Part of a small language model's weights: 2 heads of 64, biases.
Each number is 128 + 32 x the weight over the matrix's rms, rounded and kept within 0 to 255. Layers, rows and columns count from 0. Numbers have three digits each.

# layer 4 MLP down (transposed), 256x128, rms 0.105, rows 179-233, columns 0-127
103150108130168119156164106127065132106185102132054094182136128165089151112174089093156139091138122091178072171108109137106130138170171099145075096146099115122106176111159125179136161118159133140183149154098130116120123135093121173121107186139128066119109153068101106123096113102083155128121140159117157098121128100107129143136051133090097143101061110149165152145141168105082163170078
087118113091149127099080128097140143154104117119088119164154158158101121140196142118138149117183196150140136117156153158121135112084192129147149149138059113129146154165138125114130157103095131121064158161088166112063120122093038162110207141125173138137117171086114140149134141148124116100100096148172118150150123189135078174121100138122143062114092137152155114089175119157184160088130
089166072151135123158129115182122110101144097093169203149103096140147150138176123074128129112148089144151174129158148083147168122177115126162103108149132144132103077073166142172029085178175103091117136129099036091113133136141197163101083140143070112126162120106120134107122091142055084150103150153121115147091146151170148151110154089127098076110158130144132134125104159099135100115128
152131144129121105132061126080138097132085124176087174114137133129173122147137130174144134129100137148076119185179171141120061105094110127157123135167102077081191116129142177154101111146161109131183184173121111089149140121143132151144168147099135110145127159111182183146164119096084117180169113109088124205151152170162122197142127178100142111133082104158123164111120066145055084143080
169113124141157119113085167106087133114077166142123112168070187106168144074161134125141117138109121123063131172091135130082137159101180098123050095077086158160162112127100067141154136040090155124130111063164144130137168131207069141123108128146127115100142153160097081208157126140151075135062101115184112079150148142092158131123113090124125071141118121085085133128176096094144110147084
130102106126158098156125140120116106188188133073150096156114094076075147080169142127110174132148166128170177164092097115184086162176161136074101123128111110127092154075084133146078209089153077139115150134101126118121085104136129077125122156143091110136100088130131101128121137147129133128107179061146140141152150133147131205150090057071133130078126105165094184105186141115085134138093
080186149080055126115112126096140137176115127109141132078182085062125090144064114092156157069126129095125153088128125112122094152142134108180135150161125137137120109134119087123118179131149118171143174121165130075079115095083113106146087105136145161135107104122122117105142091139107122159100174112116066135126088112084091163168099164134071080127106111106143187104120147106160151146148
124186131134102088097132153116157151177219169141090128157095181162123133131096112141161124099095078096165192172124137202106093157092098192163119135144154139144114242175183143169131104123138112162176194108153064080173071083151130168116058156158150146098145143144107144150120110108066140086157093125140148065141114080189130080100130102142118124128076116146106188163128137136134078186178
153114125181112126122078101160121116131106171136168154072144112157070132162151186157117076139107171086094112215149101090162149188088089177083144125227080029163134069126125116089149121173132145126118188115105131112080117098178137069100087141123100130131144081216192189136160095140105105085124098085130210109148175047147136121099217120125082122107136125078176112146111171103054128151148
063115123180149128119120148108192115188154091103140146128202117129201122114141157172101107134129138116161151126116153053107137185171132120131098165152187165057153153125094113121157147131100076115130182117110118134096132107122181127116121230000167067126133130173150106193118159104154159148161111150139138174158148145153085106183104116152138144146120117120103123197087123158050124152103
117069135163172125137102126187150168167142170183131140146157083144146113106124153105129106146130141124053051137086139098098140153174124189114190124124115137121111128126184119140105140140133129158132161126101104100110132175190085080135163158090138179165123115112120123136117159132120199103181170163121075124128162120159164066104091088109089153136166125098079083131052131132140112166115
101109134097120189127111160120125081127075142120104125154160113092181098126097088114116125142110136182120155172120133117147160187000180119110117117151140131147096055091087095137127137151139130099147127111126131163143088098152099099114089116180142097142204118127130133146129107116163091158077104128098122098113184129176112132125196102102150127166099150094101077156067094076112109133144
065084167089124143104095159174139149119175132150099106164144137129082119154078163143081208121125127144124170090175123129128155112173065132146117105176137101124094117106090067079141062135118100153163098166172113110139139191146172059081091140139095143204156156149130105131109137181120097031164154153182143116067123072133113125130162090135127172136183056120172144140096150143146130129138
161146135110166115119116200073137143197144122186144129171165130024127131074179097153146158084149165124114131157125126170135153145107169124125112131119133116127149116114135150153114123170140090136134146119124125137107105112128122150117107138096155102061176158144046149107106079106126180152115121160098161113091131099093116143082147150118183115154122151150118085139117122122089132105118
176135104130183084159089158125097181132106159124147110108090164132136133114141103074119143124109139081151114120184133119161132113122104104117116132054147110151133097106062107158079085109117150146103139067099122159128088143113119097147125136111137135137131122109109190160144109126126139122141153142077117089149102134178120147124185135109124086140166177156110112101114078071162139098139
138157123097062119145105107167124111070132134126148117154130144112143108149080131104124122146102145146117153097135164168178100060169100132115140102167098093136093132100095130118119103144137085139153147134164144184192146109148219074152149113106156088147109149088100090145113133090154139128132130164112159092081121145124093117186130107177137188127147072083087070191103112106073100145136
110158117175175105097096158047155098153207118142137204145113100106121165199110129111111088115136117122101149139071111140107121108129118112133102142110140120130067137132122105087099141138175124153082114173158117123096098071084095130134099131102124115130134132152153092110073149146076130112102131133116080111123052133140091081194121133091084110174105116151143145092093135138154150132142
082170153146139143166140120151180107146187143113203173171113138128142072062098122118107092126104154125122092098086184121176130165121130122096108144133185192104096178138153131118136100106109099121129109104160143145119121126133103136167148048078129102105130160150182106162137120119104146058107094120108181130153145118078134115178149130081170105118124116117146108081145100098116142098105
141101152077108128067116092153159143123096104174181190139116110130139089148090178110106150086076089186195117147139163122169117135130078091108087120159129059123183152180145115177085146090191085192146163105094091126141110145127117126140104145149129175175091123143090096165141119150087143080120128062116141202160060120186092162128156133177070116114116119141162123085075126106155104094178
107135136127180082088140149115159120071195118150080145179141176112175103171149143149150095145151096156117126116155130149029133143123087181149116155170099144112170168164146126101145113138134146174120147120103143106135127177117187145114170151147150102147141096146123141136115112140125152115103137145134144116110123122125109085119150113095112107134122135113140117171103172126128145168129
109130082155111102130080117153163158123091128122098151137124140121124198082113106190168078174074063097132125164182174045145010126144128154132133130050137108089137185167097083083157137158176135118154105126128089155161074131111188126075129085217076119156129033160128144102154127140182104119118124121109098135101161049091099180082146146102143073128063144169146100134119138117199127131136
167152150113147121132132183162123182183133100136177096075165125118124148074092157135181147151120104131133114124137123144174116124098141144100143138124129112142121131165093173154101085165135125180132138106196105123198142143170091096125134123128138213116095110092135137134136047082123124108117116164087143102143066078127093144124149120155153069145153110130142165188142147080142091156117
116107113109144085087134112037114133132076134133214180113124137164092112173117163179104187107091214100118104061119127117127130134158098096111175097119088024122148097183124135107099118163134100161079147104156164108118109135159134091132160092088101123138087133183129142167088162144143086110185060081176129114150095079116116116193167088105125152146148170137164054056123102127135142135130
147122103160133077157126094166053123144128106130068084111148138166094130127141168085098119099076143140175077088130143118195125153170064061106155120091203089144142116061104088162168130068174162102148129135058095117169084083111160070126139115120127165167112051145093188124108089140156126098128199076116137073141116102148164140144133130124109051122128086135171121116150107136088114112149
188149204175172103077170080107142169158192162201135156164065089178129153128165162108152072080071031076144118136180139077148119059173099115116172127131121148141135147102137084149130132145136103123096152196170190083111133089111067195121070121153088192109097104151122087125171146188106132135155146135152128140129118157161194130062144123201116170094063108138099092099103134084145098120096
084148157085123171112097092167165125125081163167123109086166103123081107111098145130112118153105141131126164143096146108199078096160153127098160146184131117141158141127124104104148126132141104146156190077138123132114152097155194108184137152131096175097115176099119151123130120123159177145100120099123119132051172122164084144147111094129152163168157147159094144094066095155150198070091
094077125104131207170146131063149124115127091130123164118142065071190128071095118146147143112099117149150120176143133088126121082061153114126120150188117137163139166105133127120127153110154150140040092120135114104148083154098099129112084100135177167158122156068092120170183125171120087116173110117181150148133130188027168171132094109163128071180172146138126152085181136083159105066154
117120078098132152099149103128126138106105155186127118117100122093133061124146157164165128105142139141092104137123169104094099087125107166119135097090095094170084124152124112122098156115112202109161111054095177151124111142123133102176169103144134106169201112169136129106117081080131112064140105138189122044104157080137077063126139212161145084103169112109193162143119156115187111075129
113165144132138182164179130159102118190149117148152090174105058137148134141161113135130115090128085089115098158143170118142115159119150120135121146098139221102146124143147109154133174072131155111160148082113160121106151108102138124142121148089110099147133116129128085165112126140141093145123102192151146171096149128151109148088117116140076095101094137118113068158107183129122153141108
053139121113192124164100143134122076084094155061102148074124107077121140141188131139120190138110101104130116211122073080151126149131115154071131112132075163098111148122100174117125154021119040147105158130061143128141089143045076089181125122159111151138119113095136114089195117155190124114124127140158183120168158107061101110123103095098110105067140134120175104181094123071124151094125
104176135107150143149123152155170119165138170101125174139133114098140116172028122184103102128152142183139135151115092102122110190104130194093162097201124118114119111135067130110192132133143141112146152086161119155142128095148169133102123137145075089154134128106112104147077095136121175147113067146101129089149123101136128095097163100147166182148128155038067087210031124093085115143118
131092158128112117157130128090125085105111127162146134170166119066129152169099069147136112093180204170074144123127134111095113148164109086122168107162129118110090086196115077136136063170203103121168163127099125205147051135096179137108108135202066137137111148152136141092120109159132118128117081091118154144134119159143098125128187130145162164159103114131175131126103099155149136123178
145139137099144143186129176151122062115075147130112098148099111137144133090089064133193148108080136136108138149090145117118102116126181156105159117163150145188142144154147158122214145114113126144047139183092136152122142074088125149216130154151123106132121115105128117173125073100136159128166161085059101082081083185092079092163099120159160120184142083156120174119138130144142159174119
191129149171136132096102120094195156162150128130164117088110126106140119111131097145108162151145086128150167127134120175138172166119182092063085171069099159090079150086151134105122152161100134106132141078117169094146108109114155113163151133111123142135136107124108197146149154116196116109125119070056082081083117089125110133114196162112129102074129119141148125138192095074112157091176
100126108192077178121145134103127102152210143103127066164055111095049134075129072047140105127127177093144107169146143149140125134152101140167159133131110134094126093088177112085167151102132097141088131167058127113190067165078160147114133143153102130116078130139085087099137138156101153119181123126064144090109163130112100087102116166077085117127186111134117209089153146117121059134128
081109133142138128104139163188114111078115145152124149133132152105160103169085131088133095087156126122185120160160143111106136127159109122138096106128117139177151170147110123177149157135095166102149127141095106135141130082139138125174142157105154121144207148152105103134152159088134133082158106123172168141138149136145106091180182111179123072173137129090093121134106181112141164080127
175182156151150143152111134157140121169132115154136159127092132103162132116142126119151123125137142126140107111100140143150130130115137136120098160144150121163134130110132145111117163079107157129140134119112164135121165116177122102126120086124148106103131103124134124136138103135106103162127092116139121118103140121145093119122168099150108125122117142133114140140203110131091121193129
112116179116135130111099120167165165116157117138118065104113071126120093135125125097108241124135068172116114154135133134119129108163118169129150064101160148153105153122152128132104150130127118140165150152119129167125108137169167147129115154137165176147118112120123119172058125121172130146114150191205136158183171129128162107125166081118140107101134134155163084078101154143162158122104
142095162105128119134071104120170093145133158153152144109138104103100064135117144132118206132116116122110068163066196134113145141107146116089116118143147144120121155108105177116111132107108144178089104138109144100121125079116111122153152111129144145133089116145157142146136111085128100096123112105135100152103124135144116078135112105129182152073114132109114125088122146161121111148099
148163108122162149150117075115142097164157194110135141116171098181200115176120117106126127157073098128146181115106100114127182160168100152139101151181133106097096150130129131114134136105141124183180146075153163121193196156154139084118146150135171124125113055152163134176200116121047107101140123163137095184101099089150087115138143118188074106090129152132140138144155107116032158139115
141160220165114200142100122078136133154081129197080126154099150092089106088065123116107129147187104132172102144119133123109141162084186156149096121110160103102125090133096096131100097072091151114111078099089125153187093162125080099156147149147124165076095151112103126092128146126086157073159137109110127140163168145105080129124125118192128046155152189106128149135079115104094101137163
088150154138122129142130154156132150151097121146097131094152144137140163123138112142121152108171106142123106127086124102144143162089173145155141120111072136105107111157146117084133112114120111114155163094094136144137121110119115131103151137137119098155120129164092123163158085147147096158136054103125094150158127134149136153101151105075177118138183135096121132147126119106120120168115
081181132122114172090084108105154134126094147161182085163075147087130130125112139141064150133120165198164139138099138142166151136087134112089129084130175116074163099134112151131100101107179119123126126147129156138156175132154134123115134147126095068144094147145140136122153118156128132096165163166127163125099124102133088108114164111143078166144145150098166156137106105110123138168062
102129134111060132131113104092107088062077129170072148186105107074193121111124153097113099120147137069072145131082158111064097207129165178163176172157153180182135111045151107094145088144160085163156133179123142120039131095131112107156119104114135170156128076094165107155171155092171110162121178122092111097136191115148088147191139188065119114137123156129109129137124181098154192115151
145129138175157113088088144107097137141106103095121137132093137164135121145163080148127142107107140096134094174123122093159163134122160175120164117163155104153154074128075121106114110097095121127143024103170108120155154154068136120098143165075181132134082119083071130150138147149182057092124159156140086108152048152189152140169172225087159089092128138150085106098108199151109111101146
153129091175092140133121133164177146148083173116162127162184184054138178124125116137130139142092128173162119142089101118144072163192125236111181183142132149115131101135136111115113161185147069171094155139163098169163169146099123111172103175059124173101130164129174132087108172107142197109157131175086106135117134185123139118121124119150118106154146131144079116112119082143086146119143
127147091132134196165177132093142244062201137158180165179154111130109145229140088175174059121115062155156122072130099099121129162171101087102133173122087170164119183148138166124175157201152156118175125198112127001120077085095197134133089153138138116138112188153151170086099112130092176099140130182089120187000094094170063163158171148088141195129117092101143196112117150151130104124149
119150137146113127114129133089205120112103167162081151142131109126083114094093106182118145153092091063117124109136148116078118131102182122100106101171091125175090104091121166114173136127158163155170123170128141091187126093143154137153137105131114110141127149171091190140131137130100145182064109110079116096158170120138092145187095135119113096163113142111123122040179134067147085085061
106157104136172155107079080089102165149115138131131148148126130166170092167148127181161091146128203160079115120128091076144094222108102117078136178133104109134108213183161163138108132127101119137077019136103148159148138135126149162125128172138099095119122144118157107146152143151152136120151060168122141117186150147111129162124137141111112070054133132142128081149180179127104167176113
144148099114118140096131120129119138149132124060100125194168161152143137183123183094080118106139136169140111160199160101115150177169124126128101050068145133111167151089123158138119086127140104118084150202099152143099113093115088176149110110108151091108146175125150110101119135149154175125088086111132176160141166147124155176145152142124121080117135146099127109148123141175102080089085
127098101160094085104099144106125116177181132064107162129074143166093154113146084140094109109089149132166149125093120124153120159161086090128059092137136153146174118060086115088124180082154089123156106098050067144115124134106109155108130169141121112109132072149135128162089119148134089137142161132165106102127162120119086091149124105068082072163141147114148146113134117102195141149121
152164090131110159145098175157122154116128119121135112113068157160125126121119093141143130113093168106123121106165100149157135143047110125130137150117158102155139142150073112125121115137126131101104167086151130146150138105145154119137077140074123051124174125139120168152142111162150079098125091113127117113157121071148135141109146088121137103122094109152107092088064139094131078077137
168167136112149115116091123145121168185109167170139097139134136087136159143094103122111176096113133101122090166107117178150142220138163135106105121133155089162101168121102184124120102157120152172152137133141163116139146152107134118146119148163081144120172166154071129122130130142146126111101077113089138134089142090112093130116133120084158120138106114118083129171143153109101135146118
120081054118138174104103132151093102095139136151067196073137133097118127142080108149067087088087078113181149185170164072126183209126105160152089096161075111125131118066149140125074106108106120105173108180136146142171069163131177081100139132200189135160091093142176130127111105163163120063159162083128046148134163163156125126099110145115229154117107166079183137136116122146091181171152
110149223127143183164087019121063124152099093081113115113153124141111080162093148177141142070067131164149099210150157020110076106128095112119156065165157196108146170139094146134190179079108119131136148139171225119067106154083169095115156121138081151068122079122129127166061112152098183175160127103110161123106197097111180106131179165089144111133069116165135127068165076217153102097090
# layer 4 MLP up, 256x128, rms 0.141, rows 180-233, columns 0-127
110096159118122167100116074100112191130172130073177117152098151129163198122163134144143157128102161117112096141107112082115074113129181171134099123112100169102114175114151113168120164137155166138138161116167174106083142151107154153131098140041117189160129121060129137175093121071145199102036113136197127105133145105051172122126152148121163133112143120178091120138167089113163080180120
118129096107126084160132159179095175125061140130159105120117124158119157108117195078093154139129132117116087105168095145180105118160113129157077193127112083155130141125169114098132067135211112143114161127178115109117141106126112125206183174126113091110109151110117091152138165187094099153037126078130137101128098147115091067108093111117136070130187104166140097107135105113137144054137
066136129166092101181073130132092130142192108117217164150113140153138164135131116130124148107147120116152047133142136141149114097194192122122056146141081140111106157080072125121158174171154094074100165115083160144095166113131099152182122125129142187099157150142058146126144138063177102112088112103129106107104099185151077165117150093118189182139129118113131092110074110126131100136100
146117107121166156074102179090089106091196135127107154131146039135114158168096148108189168097102120094155102141108128139118153107142175120131180104185143159069164081141126152107113099190172167090113146154216085046057120108215102171121117133064096113111112136114128126113173123174108118146067107166155127090154106101145109113160119155076140114103115145083119121115085156089118113136157
135090120155168132127082133166089097103136140102087123172082169108087183140146166135174117095163142100131092069124102113170135097175148129110042164131116129123144154123112133060148113142168131158143125119145118146145134089143161143111135070100184121118112131194150093142167163155166150121113128141139080143100125140125087108083105159121130115154131069123188094107134136085147110054132
181104090178149159117119177170111196112135091091105145132067134142175153120124113155109142090073230144096090132123111134157096108149118136168162126131092107087130141110048161134118086177144158200117131116103108138099191098104123108086113174125134142119129139155127144156147151119123133104112131120186141092121114178162130085139122158126155115107072114172146093098159109149099158094128
066099085152171060073139134137154093152146094121125166132130115151112157127144103136132128190165098092115155165109155137091142152102135121148059201130109150139139109082158086153132172091156121103095131075140097078032150136180140154097057144120135117179161153118147115158138143154161143195125166169139116126100094156149113094127118125131130113139170135143127147110109094080149120142147
135136091081115103130125133128137058154136131102057090203086107172183087172152135081113171097136143115110138173134113121146025114106179118118104147157108132099089141106143048164182127174105098182129176079191127111140154127159097156167128104149162086122181157165113087157089116159148164140164118115093164139108126131081087091177075108143122099183114122102163132194112131174139075125115
144088163046139111146104063123156162124171177107151066145131146142125162109115143072146093117127137151140087128113062123163094071170095162118110184099140108110156116131091169128164092171106142131153134108079113107145126192140076090185134122074174127160141109125164165150148167144119093141142143158106133155105114160132092113172113114126142118128134140082093127137077108141150193175086
165122098112126157122153149185121131106182115133085107175085131072109144200148119142168090139129131139115155044121074124150139175096151129187115099146100098094148128119120090180139141112079111153152123133121177112112088171163148101121109041183133124152187079155120170067125148132167099144085141107111124177142105169082096153143160110136134113137124143138137150124145153124179124120095
108132136117140098146137111108146102141113078106135135158087142145143105181128166135146056118148158129112114110143118058164097096095139148161119144082126172109107111144149179063120131133170131095171130178170138090147119128061116174181230187136142120210192130094117147135057191129116154110170139168136134097132113139097130134165119165143146140133158121118132109081117128136179121132099
107084122105153114141156048185073168067160150140129154065073135120156109152153163111115170131121110103117078109178108136125113099121097133075118090102112079130119148055122103079200128127138116087159165119121204186141105138119090116146109088096139120183171085108114106109123114156106118119093149144146118122126081119163066149108146135117120099133164073129160121183156165127168140132158
123117118134067097144157164138127119081109073117097156087108166143130099124091154097128114169116166195150095092144125141144138102124133143129172169085108145091156137078123119108144146091118118128167122165160112082134190151191130073077183120181110148141136140084160124167151110147156098049102106094147100092195095056121158165114053143148147113117179123113129170077112155158112158168127
152173135175113151048136106147124111070115167202099149154107097129155123102070183094140162088054101102133095216137177085198105080141110107110084072111128120105146105121109151159135136193102154050148116131125105078128137080102065147157086123131075078103136162124180144121140111111089111161147106150138127109135063130125152134149153119108125177091084088118126168119085146146072113118123
075107110131140092154127134131153096106155157123125157160132118164114146129106162096132094099126080065126113099064114147166079102160153162147148141110124173160109038125097147131133076096163094133085156180132109137108108124120147126113140120098175141059114128178130132063084127077131147123186188182111184126102104132164125145122117171105145089091123105169097109135190181124162126071149
117092055143144118172158088137164154102130120112112164154071156102183157147148139128128119087140137125075109091167127082086098131116104151134141121152140080137225115122122124161101136134096109083137094121125111105116131167166129110115146084157121168150141110142223135131152113120183168077119134111148163171138112117104134096107050165163090094106157183111081134119169123154162099128107
103064082143095074143104103150139081128081113075135170145142128110060152165120109088133137138143155125140110179140112161114145099123099185161160114103136148106143109138152166124179103101199155100137165097176117104123122146082205129083163104111115216118118151126159176105127133112141180120093139142113106165074135097141094120127110136173157116172152152117141109148141138143149094123116
127127126173162125148183077195146177100146154099168180135121156122122092167143099057128106085137109131093163104132112183120092094148126146097106193094125136131162137146155134158154139110116148135146125117110161112120150131127170112159115110099120117131120146103086049102154217145154120175091157140201135155114102137078074124109130154145081141110157120111133098097127086111071134158154
111117142122187099067167138124199145154138107127128109096130113093118170124172123114104194122142148122136151147137194117143137107153123106119134151109120197097142124132123088177158142094127131060106149169123094102119119146187177170094141128133119110134160098136141025135117143123163113117129158111153169127151171104097128131110092127073106101120163102179142201109149158124126079125110
142172138122133161104064118174120114133175150116122077187109161149084095140157125148083130149123203145162144170100108178146159111168139062114098160081113126153139100129038134168173159134149138173135144131163157147196124092091121081095075144186183112160090134193110110081166150144133161172145123147142118137109125094117121055073131127066152156121129148080058129115126098139130087091106
115121121125085116171124074144103128055196113058124161101154064124095132104104153104091164137125174138151106074031089158140166178155131120093135138127121144113076083143051115093117143087136137105174162095074151110172201154187144117088123114131128117139139099104120149109143093129177122125145092094142158123116159145143092100073190143115169114076171161135133109121122125099191170134147
159112044124111129110119101114184151100147109131106069102112128157101142084097094133192040095179101121157143103191101150163148110141151119087101127129132135123128165184119147113141124064134183055062086125126097132153131145165166103128117111148139110132105139121132148091131116138086135126165154097129129074164135100119130183157123155136125138121126185062115123131122125080106164098138
095157122125123150130075096175137114101092111086120135171057126123172146187150161142161105146116134110160192134084117164130119083162142121106104147110158109132137175128122089190188198177118150112139106155086173092106148128150139156102135093130180161186146084155135121183085129105103155139089144178081155125087093131118091130073133131045125139168154061109104106163125118152115184142073
094085117078096141062120099091147100165131069147185089159093154107072139133142100129099128146201150124122127142139143098120085132160154116164120162090106152183035059106128137160153112093109142156161179130149158139145139152113138171129104130110128131142168103114151134122161173150201102117100020134212098134084132152109075073099170087098095184099144093145125202146144116152181221079103
187116068113170117171121148156166155116164082134111136167156195188125137095107085174123100083129104116119125139153111148161101079146118106117137142124132118113182135146090109191112121113129117102096088084123109107065148095126132157041109148192103136113127066173118116112144132140161160134142106139143149143152106107099147121160099154122085119088074102128144197135145197131175109159117
122107125145143152190074107079091033107158151087103132117136107132213145114123121151140095145111158112127108130119107118115201100136093115121112166109121087151134083102082144130130106082193147158133088111086103134101149153143105117051094168167140118141133131177083084124136140155139162138104121151183170118150122098130201165174100131161149178212125143123128142119173140066087162135181
150135084134142122187085097176117070097220115152093092174128122204124125118148124137095116134140149150121138121158099103128167125139133098126097076121092100219158117111102096148110153126149169166155140145178138087161159127119074050094141161152139154137135127092117144069187161118166102087125137154134084108134133138149122076103134164133171220197125140084104081146157120089060062122135
109118185086125136118086063119142140085162097131148115112116174065135095129206144091140126132145116136135109103130123117132109106153160116119126201118151117114173122106177147163097081158109192119150122132123120142083113145116144183129123106124090149105155151115138086131143197092146134162115136152148117178110123162143069092113140101141108110173150087135158149123132128108107178139126
138153111096089136157091117154115135052206128130114174087149175108162162155088185136113088106127129095111086190169084141186119156150103095160143164157199182127118154151136133109100160081133110150092099149147168157215055096170126107095071120087108128148137116102088178085173107105156122162138093109111093141164165128119128057146160137121124088152185172094178091171136144120115137115136
110173122183155084126152180153187095110117151124095145183095102091113087148083150167151116134085141115157082133138090135120091029180121111134069152088111187114135140126152142167109186172180075137156108103159135134124150089135085174112145168112132119208104128164136141106138126121125127094098165122143180136103094081097107125132130147113109093142131192072120168156119176180096090085104
098105145099126138176153122102138144158139170106164086145107143095130092078142151138143146133070129139163130151124119120149110037185183148138150188098140147117129127088144084156085194171137204112140109118131131096121078075105162151132101151146156192142111137106117122154140142092122158161163129100129124187181121201000117140082125124084119087138198151096102138100100049112092161181171
149060116107124140176095135080129128079217103138120213100097134077119078114097100164075165111125171184181179054159139152119157129164085099158102114153180135114102073153117152102160119141196154133130117089133143097161055160145150152113132149113090156113125120124115207098121172133105114223109140053133122126146120076141182153112123133125111125159128168132116073101118130181138129099166
165094129069092156163183163064105098089131131168080155154124128089208125155087192121178108081129187142086073126099141119150140087124121159131121107130119144124124110125145102122140144086142151125160094152193120121139136151151105150110127140103108105113119106047102119127126173118136122118130139122108081132118144122141165143126149118147139108155159108180131175106145095122078184126118
167146087142131107122123149170149092117158080142121166202084128140163141119121109165146134109167089122114048159111089104054104120131128072143065102128096126146142145192127152140132166104097085147138130110131131124093181136158086145076116104104129083124143128092108070178148189127157121130151080104118146106096112177088131125109211099158151122116102091081147143177173163133124143150089
071095122134088141184163156152174085107110090096130123162177177112133121133149172129145170107146102117154149132134129100144093143108116143148131128071087200162151102138100082124164174094122051148078116159160149086072096162129128063090114063150154117140184151119133112095078166110169082187134161147145115125132114131105092210117090115052140150118109125140115143112154104116196133154089
141117122152118108126163124124114118071114135125065121099178124129119171137098129159128144129091152100160102109130081142139116078137120140098106133126099146069118169163140137099140119224149107142154115158129133077153176117137115146108138142167142180156123116149138152158178149104114119096161135113137144140099062111183087146129154162079122126104152137087132084090127117142100165122123
163087090192066132114182149134096133105115101068130075062110148151186105120175134138149121130075076157167089153171145169162090121122116149175158105088083116114066149079136126047159118129150078096143118105134195125156132139134152137147146117143107157157108182133066125091114167143141178140037134159118143132133082104100090124154121091096096136198149139181081138156130123146107132092161
140078130154125076136126144145095091093176117134067109148108108089147121134195116105113146135128142149094150101125126123195125129092133058166156113142102077155154119117125147157091072149162165110090123130111133144169118164179143092099144101179116104070181124129133147074136108130135157105162104119086116042125159153111130144125057130126158123160146075112146148127133118129171089147115
126095106075109099128146094126154107112155083129114071114130083107187138167155124162156151129163074117104143080085117093119155156128187140115182097114142103097117120105167098152130111143098112138136112160074106158175095145079129151189141114075080111161123091103153074087142185124156081194109160111107109113180160102154125182126076160122190136119147168086121150143165087150146113078155
134096104164129123121146132162105119111113190111181125136119109175137176183109066179164135154092147164093068087062068131148091103066104096163168101068165124114143139124122108106140150150171157146111158147069132069119177164130141130124139105134122080158175156146207141143202092149118060112136155142142135135096088160123112125141118170128133086150081119105135132151131103113172143138152
134097167160140202163110081095111097177170068099154145112141173153127083160110155138147099157110170184164115095092116107130124141155163149113120168093116158082095096072113105069121155123174120127134120122103164110079171118115162132125084183167068127165113076118130212154123138072189113138112140106169072155135131112131144126161157122087115136127131113110130121108127090157155147141146
128146154129109125142170154149162121188173104136097153173187145139131204134160140158164120106127127100143111126114140168106151152087133107100122082078148137096146148098137095100151104090140169092073125068098197130176140174117070146119072172095088135079071158147141103112188186147124089148115176117118101085117106139083124127110104163178109145154067120121088130066114101102145107114145
107106103095137112097118092128186111104104080140156147193190111077136159132160121084143065128081154153077089117153116102109159164124111133104101150078123101138089112141125090138121097134127173084158110176132094123140118105086196150138137114156169144112132084016140119102133173128134092131116134144111134115150170165139182205135082118076110134185197070142160141100156177085173106122119
209162118063159118123159111120184104139181134141147182098080113154163164147066129177103149104115108071116146093116121128146132134134093156109182163092178144127110110093089145159140140120116078061111086163135134103130090091099198146132100117168215125119106062115130110078154152135120071108169089083134100100086141110111126107126183188128136137160139106170141152143167080188139139095135
133128095098117115122186093144137113048131130106115081134112071105104141107140106106129091128181091125106115111114111128138093118181132186143138117132112142129158161107134150192142185165167095137108121140119174099155073104103137131119147054121105162127140086202133149085116129070158140136065129149172152140114118109150141214114086126106138141112146163117172132124122129139157124098101
119137154085101098138151101183110107140152149168100154109135075170156105136102136137111132128154157151174127085139087085118154096175150104193102122094121086110106159132108162075112119123186179119145129115165156102126071186125160113156125147123127112128092135071114141221111096144082119153148075102138158118138151155116144194076075155158159156173118143115152143085171078175147133164112
073132123113117099155123126152111131114155120103149147068096142147156091114110108206160080163129128110154141061097115108165145157142064111112112087125120094125143110090098109041102122084186167077087064212110183125131128152167180193104113131146125143147128119102089137120128180071150137177126144151179154149149093120112111184070118133142140149176111110127175144069158113207140133169095
150102092143144157099152088091124150114138104132066095053093156137150174106128152057153135126126128140145141099084133120106153150065113155124130090122128168130152091151116136090123151134103127131089242124135159141076073187136112143163221125102128133099110132107124159116090189105166120141136155130106205148123078142126145201075113187127101185109133101155096128118066138158119127126115
111083126142126134119135150150099133149112103079178128107158081095070046184132128253148146131164179110162101135108187140159064073097086107062115151149073085131068170153096110083117096141148094177176150148158130087106156138111097146147093093198104145121095080118151190142124120155071097154118163114101065124160127082089166134095104170128161154123138180116126208130130144134165149094106
106108119133154116114137159122162060113110105103148164169131121121111196142164213154165112155136132112103108164202094112135069119154139123100101133146093112093160140105090151184190129164159143126127073122143134162129116055089130121114167129126181097110084121118161101093157153141185146091103096161185154107138158145138089077083102109154120115129104153126140175107116164107134139135099
191127160106121085136134111115046143101114193121068125116092108140102142118126182092041134138144128102088128083096118126142128086133174164167140151064141173090087087141165132114152114108114095116118107110135101159097149125160138118142120127149189154156072131154145131118104146091109168097156130154153153080095151131074127160108121157135134088158165108162141142112198071119125083159100
124091088192118144136124159143120118140133118117094135127141156174189133158120160120135119115105166118192130058116099119090088111133161113147148076110138132149137096113146140091114156190157143118136160131113123177169122115143104138140166170079124094177145109062126183157109128119142122082144145123144098083124090091137129163129130124149146092163146057080122145116089102150119118133091
057111127131116125128132182149109177139133077167094158072139092141149132143129182130123157154150164144159123130135125120150133135146136123138157088097159170142096111110124096136072130108114058144118129058148159152150070141122203109093084132178111132104130081112152119085143076158129181144111139126035079167128123106131173196138179147130131116169127082056193148178115077157187119116114
179090105121104101057167141120058115217168137155170070096130161122161153126220049113172128034123125105106132068168129089173165178131072061187004093154080128048111153136108169127106029182137206156088157148214098067107208103159109115190118102123162161084165207173141124099143187125117130109157133183083162119115126100136150145142133097078077143126122155129212165172162124115122163071110